Weights of a small transformer language model.
Size: 10 layers, width 256, 2 heads of 128, MLP 1024 tanh GELU, vocabulary 8192, 10.1M parameters.
Architecture: learned and rotary positions, no biases in attention or MLP.
Training: 353M tokens, 2691 steps.
Each number is 128 + 24 x the weight over its row's rms, rounded and kept within 0 to 255. Layers, rows and columns count from 0. Numbers have three digits each. The size before them is the row's rms in percent of the matrix's.

# layer 4 attention value, 256x256, rms 0.116, rows 121-127, columns 0-63
103:112141105141139157130132127150144139159088143072127126120096131117114122135171090179116109145178131115116086110099116145104211133130129172124107103158092123110121130177139096123113125138067159
108:161110160137153119168120107124160096094122135151131106137129121120166127137113151142110142120130125072102081126101162146157093129084171100155126127132159152151097104133108130116151146089148121
102:110110130166108100106106154110091115163144132163165134085092160093108113136138144144098132117127122082129115138109125130101155112129138127140137113116115153061131143098151119131078136133122113
102:111126101095140168130155136177128069133155142150134142140096119108142103121152084107125155104098132095139132126137129171109125064133110092165176156132083127116118116116101171181119111120148098
108:134173132105112189100171135170134127133152105155174102147137072152101110164113094083124166100131099134156126082089121127126101118119112115136147125108099114133121101157126114105105091121095139
109:152121131148147186154120158153143164117143125137177150114154126137117099085094123113111143108121121168144120122153157139125115130089090108148127114082120120114171080107138142146151133110104129
092:109137120129135101126120127094057140108156108149141120140160140130113105166123124116164140170114126183145113154079115163156141144127154113115128133134189169116148167089150187156137147147151109
# layer 4 attention output (transposed), 256x256, rms 0.0843, rows 121-127, columns 0-63
106:127143151151119133111124156102142108132129148119132174077149131120129112103138113151138139143143159122094089089116119130153144111112103165106088121086120150150146150153173117156130158121129158
113:117156125140117140133128145126094132121107136084103119140122067140114129117092142129130157145132116086084119112105126145169105134099097081114107121082151143145174134074117174158158158112103158
109:122138152152088133124111134099090136135134133150144117111123145121109080150116097099125093121131123115114146116123113094088108128114155137124100116140168133096172138134165126110090159166089125
108:124145136115157147126161127137104105098140167156086124141159132099124137155159114143103162109125176101132099163146108086165117079121165115099092148140143133111146158150132127156154127090103112
112:098128114100193186114118157145126106127125106138141103146145113111126129156165141084150134097117110136143109126149149169133084122127122126073115149117119139110126147099125144166153090115129122
112:133112119149128183163160121136149142084142108123134116130147170094113106173147119132157153136157149104141100124146149098103121160137128138096119140131122128108077107153123124147156117095124148
091:081075120129128084112138114162091121104174117144145116146135151140126126153135108084122124146100147151127153127100130108113117111121155107140148127151156093123121144136079191158127159148168153
# layer 4 attention query, 256x256, rms 0.096, rows 128-227, columns 0-63
086:148144118107123152155123147116121138154146140117077110147134164171124137166122146120110080109090109160125114155091116109112100129104079116133109078127157116078130191090099150126126127136157101
074:153122118076099118116154115146137161152109098120112091114093092152132118140085149119117135112132129122130132117118112149098139130132115122103123147138117124123127087158167122072118120097147183
080:174158154135125157132142079155093112179141177135135140129117113204148091125090110114110130109164134144134145170122092092107130104130095128150118094128137121151135129133094134098107141120104155
083:070128079128106163121157140101152112119091127139119109119087124116141135106157129109139127119152101148164146146147140100103072112123148120151147172175101131110130121151102109129093107140100176
085:152140155135128102136095140149110111162129143127109130160109139169120143174155106124069092116127159118106151100140135102095112141116128140120140108094146146139155126127095129130108112124137143
072:076119086147133102131135094082133112141067083125115110130150155150112138139148121130143117162108119115118134103128147140145136129131080138132105122129135149143141151072180125132138167136088153
086:127071112136134105141133169091171100148107122132194182162131121096138177149135162108104169101134107157172148075153142146158101103136142116151136136141123163135085139145113125104100101151122114
083:146131150139128130135084152174112097125149105150137102155161099136115120114131173144143133095117123129136130128127138124136126149157137120106110158114132109097152177162158134119127113044107112
087:151136146149126138134126165175118132137093148174152097139061135179091124154100130112103144125120121140098092167119128122158122159131110128116125095054118118134129171183145099093167152116165109
090:126104145118120107124116125138173116101123150201118120106092149122105092123144156113142126155150130090152172154135128096135116111120162135114153104105134111143092148160124107154129112159149122
089:172102162100157119117141118127145097162134162144131111134108074128170131175146132133127134103135109141147142097115130143113118135108117165153149146165144159122164129176122117134141107143131120
091:148154106109145118138082167159102146106140127131110154092151146123105164096093129094136127152098133121099088152098131158146125133132083126113145137132097145111105112108135117109117126113099141
089:093160154135093093104140147155170107149126173121150147151109158119136157147122126139117123117134127174107158165100135134127155148153114185132141143139153125187111152172119121165131124179139162
094:120129104147155101152119139129101168138116106076079146133118157162101094122107149105138092105092136121114108124151105111138138162140128102128138133129115145123123112121171142121115115131145159
094:103089121166128134132139128131087095136131128105127128092128129109169138121146103128103112142106130156097176096140134137136162132170125087120106127134133119109177136169146079102109123099112122
095:122141145136149133110065140171182114107114173106110147135137135165122148146144151153146129136113104128098112143151137136098116108148072092158154090122148148152126093092153124162118154122113074
081:096131095167160107083136179145139119144125100148111135124167160126115138153141130153115144155122139122168133129170102157100116145142126131148146069123142117081129088090160096145111138120130113
101:146142106099154150128094153130186140119107154111176123169110107142113116121170115159130128127133130150134104121124153104127126150127152096094097133131092121140104131147147142156107127090121086
096:120147134131149109116192136139135133127139120158167146157119109088120155130140152156136096067145140124110098132135155160099118177157062156118155112132081096140127120130138121144133111138145157
106:123139161123146117132145091097152112112124113126119135100160100143136150117113092123137123149139134110111158113094139131090068105167116154125129119117092089105156170076134139127120143156144154
102:138103105124078222172139127134171089165100126087111093130094101099147149149122150146126122163121133084127162157173161113150075114145146125160138104107153115128159137135145131150137101133137144
095:129154093085095128133097126098115108111118085108084052118123168161104077156142109125125105121115096136126130125131117110108089162138144133097133139120166131163093142112154126123143134121170145
100:116126137124103110139154130101101150125101125109122128105137167145110148150106101108093150094158119161104130124158104097122118141122147159132130123147126121162115138107102128104141138147139140
103:083162132131153118142125155146148124134101112171189158151117111116134143166105108148147169134143111157075139109127137136115129141154100112127064139180121112148095123100101072120115142129139115
098:153095138099168158136147145103153105159157125116126062132163149104140125140107073094114113094131148141112074116167107142114125117137071152125145133147109140148111132169099083089150128120138126
097:170098127185124143121135160124124081116183135079107147133106143085120107099134129166148152102081128142136115081134107151131123109129101136102159127113110137169145139127125125133137106147125119
103:132124167142138141118146153132188117105157158105182135124130105093125165113107127147143133107121082122157115142095117144141156121102137129156126126108166149117116127132112120120123109106148143
097:123127103151139077126136100110109133139131124166146122138102163116127119119122091074122098120124166118153133074137139082151116188122164114166096135182122112129149115120122106149092174159157102
103:115149127123103113133132092091083140125176112110094124087119104124152088125120145159114085129113142121128147122135126111080146112128142114130091132132154103136170140112163110127143150127152074
110:098142104072217131108146129109140138166137137130107139156133101099142113127093133145136120104145141131157167155138172127092145098152102159102175165126101153152101142087149142132129135149114141
100:122169154133134099141135150108156109108130142130136124135168169124177172101071119169153090121119162157119109169126119162122134098146089144127092137124124157159113115158114118101160103145142131
105:134101150116155131097122128164097146098094119148145081108121113150134120128149107136143124108116164105108101140143157162160101118159126096127149130100075134114148079102147105129071134135154104
103:113146120145090160102165136168164174127115115107139137105134174108175178127155152137118148124102121085147113139081094130071153123095115130120124107139123140120102156088122108125108126134135138
095:091119109148135157129148151130167137098117154166113125133112157138097109107100116158110126121125140135128154193116136083104104129132124089115152141127140114129151159121143123168084176113138182
104:144095112141148159103120112120098142157134167117131150094172141081126137052165147136101116155090171091154123104105130078123142136096140126117128145133130129153156181130128122139127110115148159
093:121140078156119154118167137110144140090132109098115117117135144131123126167106129130117107108091088141122149091134131135198115122085140110115122134183161131122092142137106123136094068105092154
100:139103137134105114088082150142062120107139134095121136132134119128117127147120148165104131143098117107201139175111132113129102122129123119116126119123134157128135124145143131113153173129115103
103:134144083129146138112083094136108123161131108135113133093126175130090101097114141109145133132124120094168104161129108122107145149147115083103117125148182143128129117133131123149141109129107096
094:106175119127154130127129160164136119138125095147130135130149108125156114114146136145159140091138137066120107151113117137130150147133122134153111160156091137156123177103116123104103116131143183
094:139146116140108141135091206089115078140139153136159091135110124120142141157136154136130177145097171131162121159106152148148100163115127140112124131125136134151128126125102160127123119124101155
106:144163144150021135129150126153109126132082173152100112127108132166141149141140115106116117136126125145116145147145115083117159166143111121152158143140088130151172130121116099123128107132120096
108:103125128070136154125107139123133129108106142089120136118134185133146170148125156091144152138112155105112151143084118141109126147128120080143153164125114133173147142131126141136098136138120106
104:138132143111126154112158122139159154086119101126107142138107167107128150125106173085173123107136154117111120098115173119122123180146102145126159106099154127119099119128113141110114116129099163
096:122102115115080153125125113126110144153156146138107151139102159116145111178103121121110118146148122079150101165128093116119117176112098121121154133114154114128116114184148169100112118131079114
111:174171124138141132128125129115120130157144120108116129134126148113106120113139124112141132138116138102120107099114150107078124151125177163092109097150127149163083200161112128128113107111154159
104:116139152120112155118081108059142178140166093139126106096124140168119113173121131134144139126098117112124125137150125098125174136138129128119101131139121145104155148113183103175110165148191093
103:116097149131150100134144132101119125131137151128099125125115148172192079138137089120161091093127105086149131117069092134137116155128082146082144161157142098131117146087127162102098143119126097
105:131128120102122133113143128126109088122130132170109158137172147131115135131163115103131104147117150143129103148142166117126182141148147132126124162134112150119139120159081176128091155136191128
102:163158116156144120106146097131149144101130189126111163148109083162139141162100124137164136143134158110076090168140109091182148109135125155167146133138112159130093132155120154123112096117101084
103:100148146109130072127126128086092127101168085162156150119148134149134145131115090099157143164142086136107102126116113175133105146124110097120151169122125126161132124100123113146121149144092129
098:116122105130136112112131138127116138168155136156128142116112101130100102150168102119099152111157118124131156106107083146129176101178125148127091131122134133122120109127143103136087134120124154
095:121128189135093113131116146172117156141097100117114086103147129126114142133093099133106095102137117140149132117094140141150101097122111090094126135156138090132096152110099130132116138111121163
096:111122159121137112154120146116140133151168121125094131110069137119121111150125104102107087136137137118109109093160149183114120102097151119132082115128114120151135115087125146115127115133134180
105:091153131127164136124124136124105105127126115147107137169112090148099116099151154099126128119065132092171112145131162143100076132153105110118165192138105134161059127114147114181146115120136107
103:137132114124158147117166132122118172131114069143148132129131167117132149149111098132145107090108123104129093134118094133176148155115144136144100135183129134128145156182143106137134120113133111
107:130100119131112107116167138154130171149087153117111106115162097133115172105111139097126159113147106145117098105077129167129132111091071151101106127155132113103108130100106117122117091121163147
094:148116190119146147116163146147125127157069105124113126119152128132130120078095111123126130113148119091149133127151120159174148131148135111138094175107136140169131172180112135143057133139141126
099:130123110087111098137158118145139107122148142105126090135159133107131112094178169154091136134118147132137128138129134092108121150160139083132120094128071160107130147154085118140078121121139137
100:150162157098129146092113129100097100106140126102104175140116136119155185076114104089141148143113159162134146144162143144127079106128141128111128161138142151150130145138172108145132157143150098
104:108102149132097147178113130133122097104098107120169142153176102197141127128162133136143122104137166150139102144125092135167097159123103148111100101123122154151157163154098136110181108108147143
107:102136145130129079124110110156106142127123101137144116122105127126111116108108118137147132131086074123177117131138124132150139135138146103143143177124139126118164085117134121105131100143137145
100:130101115137146131123133127120151168096133140116156145127092057188145120131133114158123113158152121100146092153151133113109123104138086112157149081140133147092155146113148126090153115134098116
104:113116112118168172173109156115107114138133095138089113107153141156145198104176118126139139121113135054145127140123110097122121113119090147089145096134106146160133137102170139141151175139137169
091:135130098133138095090096118115124118090071140126133122122114114079132167103145152120171144165106146120138157154143140143112157096137123157133091085154118092151116104126123121138133123137168159
088:134097160133109181137140085168081156173109138133128141127082120190112150176135158095126121136140144124121108148153084114140152097117120133153070101145156097121138084116140107092104130128127143
070:162143109106116103104129130177150099174122119148145126136106155146120138125085131167112151131151121130113144161125135162148138127176125144115134093165133113162133122149154141109108141140140136
082:126152104161120135157117142158063117111118139069083128136128178165123122148098123176132106169104164131135087110099132122108141144131105143094139108121113119113143134170132175131149145095105110
079:150111090135143162138119157149114123186110167091115112110084092142112139105080147087155132167098144152117130121132108081161162136121118159095141107128126116136181116144164124146134111122109107
078:126108122140134139103117124162079126074149108100098124162116196135161123150130152136118112143132123156144107158119138109083127100130115127120141082123125099126169145119101087168090185118120173
079:102159116118087107124143157148123142066113141176118132175122132101121129162154149104142094107134153060098134106125108145144136112128183096114103176102126148137080111136147172113129117107130167
082:155124120154143156062112146103153106143132129151094102121095161107119113117105139124142114165102108145086148161094123145159134159107104143116144093130122129156160118157125118126110142137078128
091:103141123105112139159109176129128126159115117105082136163131101105089119157127120108128129096124138116100107094103090190134164131096130072126135133131113158105138137107159150103134128109158115
081:114128103135110156117058121162091105167141114109103152132120126138123140175164118086121140141124099136126115061123165132111152149119111094142132129159170159097116119157099118108101132101077124
096:127147147123103114148132128157140088149160139172149159131113093149133056121110106121154140142128124124100121118114148105171122140145148142128156113094104087138117138149163129117150167096114109
089:087146112133133182131105122088138140150136117115114147102068153146135113132126124102125120142136095167134148136157127072109143116074117164166141098103143102137176133093140085131124178103129134
090:133119105116094094116105106146108161114170163140144138149132077115124163206134142169116124119095148095089099126114080161122160173103142147108111134118132108119117122176188124140162119156087076
097:150167093169121133113164104135159117127111102151134080147102096137094144131146143147097143148146135134107168137097132086146153094074131138111127075123142154114157179148123104138125129093086151
096:091121116138107140127140102147134078135086148123095127086142182157106126159102103132090157163142152102124127146150160112082155113122097122128123150140142129125125147129112126157132127115138189
093:142113129088154124155132135118143140142173156143144115100149096156100103060106145162158143156124089155136157126100135131110180113159126139084110121104144091116160129137115134145149133055155115
096:104122156145180130102138145126160137076112150145170144187112184125139121125140106171151154099115135143128105125100135137149140147122151125091127139136131146165103084120154133185101130120095124
093:128129130153138120132087108137093144161147129134121104118124159154137149163145081148127149098132145128100074156121121153100127127143134086124115156104154167130137127132151113146134149096124152
108:124140125152118116099129148110163076104110156131129089164085099155124152136131109120134129162141134122116093100125142096162125073119066124129126135114126112170158128157096125121108121106125080
109:140145103133139124111157136153125134103165137137143116137090122165142150138111149135118138135161128167106145112099125168160131150135128151127107116111096060141127135170111095121114117163111152
108:111137107126099156118167078128144115131117145153093109109174129141109193130171120084145159159135146137134125135147115121162078110144155172111156111131153100068081130135118157117156117162116087
107:186132153138121118101136130128093123147135115119095098150110092156147129132157119121169161107099173142146106078079146182131133093176172161128132162094141129144113127113160175163157158115120114
105:120119147166106165125155110091116176142120168171112100110140098093126151137157134126117139110111112150157184133106116097118155122141124137117113092155178129111154134155115138172113122148113163
109:149087088109129128164106145128144122126115111132128107105111104100145137105065134109105134151131130092132117095133100129154117187110157141109110137122166108077170121139108087108140116153101171
103:163115130126130120119097147127145165080153103157093107115183201111166137107109153124156134117128106120100123113104135150144138109120153183109077158090152135120075156114115130121118126185105173
098:123176090146117150178117113120152135142098151085122137095093124150184145135138115150159111111099141116115151136122127135120139143132150102164141090107095153126138144132160189105158125111162122
105:134078118127133136135098095145141112121094113175144120077130106156112168101134159103129194204144099121135145106151136114138127092106151165122127118121167117126113122123123101131139180108112133
097:146126150126118101148101116079129130167135140129138144154145097134138129108122168113129081161125167121136136147128146135143137131116109148136121141133130104175136140128146161122131145159160121
098:155153077132160123117145063108173125138154144118147131165097094151112158156143147116150131077184107140111151116138100126188121146140111147170110098149123155136108102111113135143113176118113116
100:144150115140109118121099140093148137114117137152155146070129084107095150130181087160142098118096115108125149127119133096126149128163147087139157146127145082112097141127141116173122115122132083
102:125101128124151128107094148095133136099140097162116106150130112155113153188162132134111143139133105113135118163087084147151151124128132124139115114122118182130115120087167136164132144166148120
103:123150068118146137119136119127117130112109115122109157090129124111159121154076087082113133154125131160097106106176095102170121114125155119101135137174156134133151099120145129122180153136155127
092:122134149135134127121125137121175075178076111160135104151155120104118136130137079135150178167124154132122122139147144125131113142160140135103101169122104119153116109141148119174164171120120109
102:102120140164129171120124154107121136131160155124123151143145136126104160105126080110146122152104127142123097124096142181138132118137147147152163118140124076084148109144111138108119140116098146
109:146121090104143136108088089129130144152140159128085148121146112137125095117170147126119144127146125139177067196122079104124086116126125120143148116140090140170134103128115135155113138173177113
103:106111114057107123160127107118130138161119147116085107091148095125156107121121117105134131146100100086138126150128081117119116105120115149142189118154137141167113129085120135146135124143141144
107:121126082123124097131106139100087148101132137117091146141140175156091131114117121126099114164120114102109118167152133116157088094118145151146127090124116119121148111098146153124131122143148129
# layer 4 attention key, 256x256, rms 0.0968, rows 128-227, columns 0-63
094:141105150127159148111153142119139117090138098138164116103135159096142111118154089105174138107122105127119117141139091117167135090100143107139115173123126161155141123124131120112093120099144095
082:094125092143171109106174142098120102083124123155142152102140146126171149137148091157101117190117114111188120117118110096125153114143132093154121145122134134103131130104135129163129157132142139
082:143135089128130127122089155141102117131128092125121127083119114112144174135127129149148084140176136115143146147130152151141177075097122119114125162105143086136114119137110108118098121133171113
085:148121126111155127155095150137152142166108119155128131148156111137141148145109114140150156149136125148120101141118136151150145098152166097146118124116120139131152114117125142128124130110124118
083:143143138141122124127124122086104114122111108153116113143133067139153145105125109173135132150152103129123121146192134139125158095119137127131105136106112136120118111170118154121097109136133147
084:153146155153086143137116131104133169104111147073119102122186098164121117138095145148112137131107153122070117173122144121136141166147096132090158061130145128141112131161115092175152111139120123
087:132102126103149074138131143123140128089111118147076095068112105130093086181110124167157138143121144152073126130121122173164145140118106130120111171097123124127119163131107137177140135071146128
102:148125117149155112127169157137081123168126138082146123097145109115118159147098082103118110123073138138115126131122172122098155137095111145166067142110114096105106121155150076104100114098148139
080:098128124090118109142145146162136137124089113126148104156139157128149129105129166136127112101141123109133177160120121117110138097134156149174112158142130138152153165138101114179053097167094155
093:123142154096141159154177115123101131145121139099125133110114127178106115096111142145128127138136135148172109136142083145161121054138134114129108171126100144116145108097153101152164139085159119
100:123130136144161139095139136157156137144144101129152123123118134093131119091123116141162137134116131111158135112130130131130161124125124113112119156132093137102136108116181153114108103116169131
093:150129148181144120109137116153130097167129121119161126112137134128124140094131124157145150092140063144138179097134156104144116116128160126110108116147118037145135080092147140109125150137127155
089:101139150144149121153131136112138142168121134155150145135130123150090153148134104104139078108128157163117142120160091155087084147094183143132127123117117112109093130114125163122124144118113088
094:089187086127127139117151117167083120178140102138110096105141129149119155149146158114107140150135137136083135116133108112170156153108124130156115134126146128103159127129140154174104093126108165
097:118105025148127127114114120125102105142142165103139118152087118091142187110135107126100110155076119147119120105126135139095147126119138156139134112185093129132167114144137121076151090128160136
102:103114129125122113140174145135128135147107110110145125107142140127151084172111121161082097128121135137144065089158126138150119144125139144127132163180130156140139136117126111120106170107092151
100:133086138150109107133134171129152121162129139118143156118094115114114121076108138112168133145084113096127171123143151107097140116150130168146082088133086126141155167143145145163141086147102122
110:113082121100128129105140167102172114154151122128138142153152186094179115163145135142104167121153160126137128093096148163150151133132099109124117172132136150117121143170115186129119119123156134
101:118158144139136139133115130113128164140141129142139164140153131131078172136133176168152142120141121115170165137122110133134167142121132104160134091120139127097141102143126129113121133145096090
109:096143160122131120112168171100133131090085105131137141125144156112146151135096089166133109138138130132125111114081119146134137137140138132140173118139131156141132150102091117167098142125107159
103:110076159098114150117171178121118067110116096158164133113141136131103133125140113113099112113122121139124117077164141177142144113171111108110130164137145154136147145100156133144153130124163047
106:162117106118167143164115131096132145135127123081136072135091148139159103119111135136056158137097135124163110178117076062150103110111148114140134123154143151122132112108134143130144110087162121
095:139161128112165153115124086083132136110119101075127146122112100151146084105127121101090150093117166106120142108177140175138196140168119095120117115115148125120139160101138087148133145106125133
099:135115111152169109137138133104123146090094114134149128158131114131099169127133104145153082086141150149086165120131135125128106149123167122124067127135099151162172140120083140145197136137182172
100:152140136102123117177107151127134121123142077141125115104116169110095125132133108174150135123101144108167109123105110170132158093113109088155145177109110161154097125141126098117121125099084112
105:137144098123163118079144166107164127121160103115135189110107098123071119124119140111133090098088141108121073104086100140114069179088096118143111141170121116180134186139091114103143140112149155
110:097146114141147083089150148098111121142148143195100162079134104147111147069131150148130123121147138162122112156145126159151154104132108162087142118076125120108109094134101136139097128121112115
094:137097102090110100129118139133085107131148160167128132135077147152121113145166107113125129139143106098112131114097129150167142177171140138098132172096131107085188094082145139071111155072135123
104:081123140130110138115125159076100169075156105088087160139151152095152092095137131132097084115131148123096152141167102113113113143094098096142147093124157116115136152162099158100109118121177127
100:117136105090130146136126125144104110149128143083107111154106129164067122106082120109124169092148118112136151154152148140138151078116109062161112158121128111158164147095069110134102141162109148
100:100134106111184138155129151108106125129110126130114125120118151170085113108165121126139069150154165133146134140132135158068152115126122138155090137122148145130148131108125168172139083116128135
105:116137120159140131129103129133142161091086128162103127127126103109133143128098066143146118099142111162085117140133137123195105144125114107163119126101141133122159132079148125148115141128086143
116:155118172126132131090140134091148133117155105089114123101135121138105130140115138125112115111096140117135086177122112156114158113187128150095129120114110176127151145138108150151139135138103104
107:134132155167119157083143122128143156101164159121106121156132132112146121116110180126140144120114153153148162159098109128119108099127139124141168128138192172109166139182136149097135128151131116
105:140171151134116116095125122126091133132138128122100093137160084151140127111128120104130144130133148135129135115143123131123121150111132115125120175144182126168129148116105140148109136092151077
101:061103135095098158124140121139091154137160129097130115160144134168087126114126109151122105138079128133115127105078139143141149111128113125126123126158084125165163089109130130107131117146121119
104:158120116149133107133107181126142141142118106131089078137171090107144151176143144111120120114082140101065105109127100115143124124092118127143135132088144194130144137165095112134139146144164169
099:100119118145184093119132125112123094120096125126107098135133139145132138126167092125116156157152081132085161119111112123128120155117125099069141141130127163144151132129119131198133083124115113
099:171123153118144142161135186127122129155119110129123124143122126145154165101105162143124094133124133117148092149143163117138120088115102133127116180173141124138155141092083173161071153151127102
098:128149145165106149112132177132113174145132138075101112095075132171115158097101171125133140160092100131114141107115119100093133103122117135121142101125094111142116112102178140117155124098121150
097:124150161149123126153115143140117110176142151146150147139163141158124139155136152115090103073119190103156140107137128112105110128137135137138121141133160129137140137173136113136132098155095123
105:124085090112179110103107154132095125163113147117123142117136089102103160118127132114061120112116128093086144179113139158116130126110106128103135120129138142105117132156151155126155121145097147
103:161173119143089175047143121156119117131139137130105159149137130098140113128156116119126120109130110135112146153105130126118086165079137130108167146141196083131119102137123094098192158119076124
098:098123158156088091134073153082112126085147126123138120163128160171138094163120117090125137125180137123104147171096084114120125167083159096157125134138124169128163208137120134102133125136123099
114:146113146109106107112068111147182136158135124120099166121130126104130122122092142089143115166122115120161160114145156096109119160055147112130125075133158113139151140145131150107166139123123122
105:115106148168191151098120108038133134136142146106151172137190162095158136143150117126146130149146117116092096130113109122130140122179132098089122133172117116187129157157106142120137138157125079
103:131117173067128093169124141097083137153092145135140117158113110142115136100111129121122134093151100088135153152124095162148109158107166108113134108092081143178181145067116138094154142074170134
103:136143179157113137130133114182133115153107102112174134116172130149098124129153137141119160130075121130081144172128108156115180134093138123170143122111086155169141130158166163110080148144133097
109:152131152124133130094116112146129135135134131145076137128112115107134076148167141136118186134136124145110158146159157105105100141178130164105097154123148079156123164123143147122117172155165163
103:141163109154148082120066129142116075141066125140143144116127136121156159101129168134099129125110162171157120129164098126179120082130120146129134140116143108129135078125154112124119094115130171
102:141088129092147142093168148127115093131121117111126086144135151119143110135135158169119157137114111111108171121102122127138156117163141101081104147136144152159102107147141190150101108111112157
100:086120151150101184128098124122091132147069128126133143116124084145117088096133130093111152075149133110101126163138106091127096068108097157141119089125107158159116141131093131156084145196134161
098:158157145119090160137140129153139118102106054111077121161153148150151101121097161123083124122139156119097148093161137143139138099135118134142125165100126114085118134164088147094167119107102152
101:146128123126156111164081158149118128099111111128151138155121096139129100121174166129136121149106117146104160105171138145148063138155106109142118114113129112127147167138109105149127119133086108
104:161144169139151151123128161166089092140172142091162134126126147153134117173148158157130125145107158106138153142091115137108109117108131135127116131127167172108147111147115147160122142160126138
102:159064107087135098118104130123149137113098168159122116134101086133106135122140128133157122129101128134184098147127099156101135072114117130161113130116108158157105131130122101132144124128167149
095:168087173155162121084094099160147162125107116177115077144124147152155115105151176131143147049175128116134097128066145136107129137107114155135116116128102091134123160126114158128135179084144141
101:144132107125106126141112115092104108096105134110144152102146150112098111101151098144146099101123098133101141118149146146079132168107151123097139094146105140129131117106118143133112120108161134
100:129132123078157142125113109115196130116103138166132143108133138127108136118126138147101143125090145132122155101125132097077163146155125125156132134129124121088115126103081139127176147116104090
109:130128121119104119144138112132122133097111110130124176079175115139094138085113130138119135122131142158131119139141153144138118178161131157147106118127158112129154169092123138104164108121175171
108:127100133156172127166130140140087127138153110115139115137186127162125136109097136128125102117118119120124136144093150163185108180130154144155136124122122103130160104122153128085108069118094157
095:137157106153118122090118130145139155120164085120144122111141139089163118177125144157120119105178110125182139139167095121127131104153142102166112104132142138114156129093118151118110146132091129
100:158107091102127098182108123111139150125173076101148132154120139121162152163134092121104131063091088140154088129133140151148108110133099132118121123130152116107130143193158127093159159112159153
099:162136148091135122112092118136152106141116139107153129108101132121178139131118133129108151156135113161101114094141099134177113099142137164131107101128136070157106124138111112143128153165107137
090:118163135110106117073163174125151129133155139162121145149104126128089138109184169101140100126089134104113123105105095080124119102146107131140164120121110129154097112159166136095171129094111117
072:127137144127080166170160133133106105187116135142099119148146154118118142113115132133109146117129139104133121146106105101145112111144137120159184134126093135110136076112151110079111146133081111
082:151116131149132138153135120152099131149135129153126140129168123134130132123152155118103179132081168094168148121095115122156145117112094115130137116169114121145117104112159119160127160130135137
084:089185144126109135124127135158129112112117176151130113143079173110117113159114126157130100153138136120170126128132114139131140112157155132133144094136108110114141121094129124108134147142113098
083:106127131150100148155107140132083097148093108152138133092131137157111143116111157115103158128098102138120128162198127080134138133114135117155140153136069116109126106097185090112059128098131136
087:095113110128122094146183120092169122125088095132109127130129145136123148162129146142103161131112117133109124146114157147147119103065097173122131143116116134110109151072127104156157132099118166
083:110168106116143106138167115126177146141087149161107132119121110134170147136141100166125135124140094136168187152121159124115170063132160125113111144132144118085091122134119196102120103106115129
087:124121110152126109120105130151130086155138154109133102114127104140136109095158136092124171088084137147139128101132145116123101150166133150105175117148116103134134096126146102099123133139147135
092:141097129133156124130149131113168092131147124141148095190126119126109119137109129120077101090111143076105126116170168202106100134111078146110108167120127132148134177140115095143095128155116118
096:135108073106119061122110149129093140111139123132105150130093074112107131123164145139140127119131057121119136113141137113113124111117106119138139154139144111121139098126125130117092125119130131
096:106144142094110162145080132118128142170157114131135095146131103106163122122133120105116144139125133114135101151120116118137133121181138101124109136175134160083178127152145135100160076122088113
101:112110104101157118134146164120118151086140132146150123130119128094170122094089168096104125104113137104095105097188123153128138183088108153149123167121094145118137095086133145121107109134136126
098:112103112160095156133102110168158127152102129118111137074108117144116136126127143117117155137084132125129117141136133082120154153152097138131106115156120118135114159157137106134121158117129122
103:164115132117126147112140103123123144129114147094117111121102157110120143134112124130113153143089156141110117152146103096172080118139097159094113120095145086155076138142127139121108128123129093
100:117120123129154183114100108160152141128060116073136141084140131123141144101142132167124148191166067106128125155104116109129137103152062118137132131114140148106126121185107106121115124112171161
097:134100130102134145129124141112139126082113111123155151142117142153099150176079127169170103157135123168138137095120126148144131134125162132093066150128179153133129148135154146137169117131147099
106:118115127147101110124096177125146098126106102147141088149124097133132133149177138123117134113126145067151125105122139158160125121170137143104141130156180185113147165108120156154085088133122149
110:144097117140140122124121144124114139181129141175130110113132146161167167104162098127138124109082135147128088139084109143096094093149175092121117121152103133135123092146131133145153133098141135
104:137105164086154171108139119120112126110143157089126164123120126161092173067090131118119119119186156108153122164139152135076124128114140112103091099148124148143183106121117123105167156136141148
105:116150111113133137138124068115100136158121090158081127144143102133155106083189161147130156112111124128150120133155132142070126093153140146091109107118132176171134125147104120160109150112090110
105:143152096113097146134129134097139124153177144123122129156145154091114151126114083099168141111130120115109148118134142096139123153153145159114142135107104099137115130127116141155150159120118139
100:116103129114115140126125147112123155170107102096129104145146170130176113098128163106129136208145116107203131150154112092106083146145121136102121100129157159117116104094099128181063129138154174
110:140144092156124108122138175141149109141145149129139167107100134095105143109123113101115167154153104148128143113131149109098138134132141147137110123135107084110148085122101114075136115144117181
105:120152107143138171164127136160123113121121111153154102110165074079112147103141149137161126108157108098106101155104111114115128113118150125127127135137121159130121138115152135099169132124111140
098:103173147113102175141152133128163126159126149138113142148136134147156134149137149140110111124172138171134119159148109138128125128105134119109138088085158120135128136122149167090120155121158152
096:125109145152157147120083136139140120106088099107120145122146112109125134108142139101161145174136096101165131158143154126122104111090109162119161108132126116099127156139103121100140174098099108
107:119115122138126114140135128108150107138088184122126135173134110158094116105159128165100103154164129118098113173139130123078147149136110120135099165153147142158120114099120149113149110068174098
103:139140150132093099111151088090152146140097123135170099144148136157152099170141173147140171104171127126116174110143097222165143107171109121142127148109139111168112125112109132128140140155068113
102:090134125113140084125108127145119134104124145109152124148145122143126106133113130136089132128141106166131141147144080104119094110137103116144137098136112143094113145117149148142116106113168106
103:136151122131177140103114125122142132102081108110151142165123148136154150124126150129146157104137132123151119110110119145130088122136145102163120119105100064121124118128150114075098112109082115
110:101120151096081132149176104195108169182125158139104128141132143100131112143127125097103123151143152158101132108168104157129159075118138134114129119126108095168152131094075157139126142116122150
096:119122099131126062127125126162138135142145072156102109123063123120149121100162131145108164173109146148129118098139142165145102070105104098129113124105108095135183162118154122110154148108110138
095:117145121151095084132149084158166111118119149095124147133123117130180088118129139112123116144131127096109113127099125125135121133084117134170114102143153142133103113108092111143195188123101106
104:118146119104143110158116135098138136104073146117162141151122113131160123113143084089101117111118137142121099127126192114114138113109162171128131177170110138164156130118127120163118152123131132
110:099084131058096143164149157102124141111146108077133128149144124082135136138087148126092173157110110113134125131136095141173148074097098121111138143082132146106122144128143128145109126136137124
113:127108095171136135153117116145158186106149125092136148091143089146149159132078102139090137110133130175147116120177126140122154063109111130129103124117162111125104146121099064115121115119117115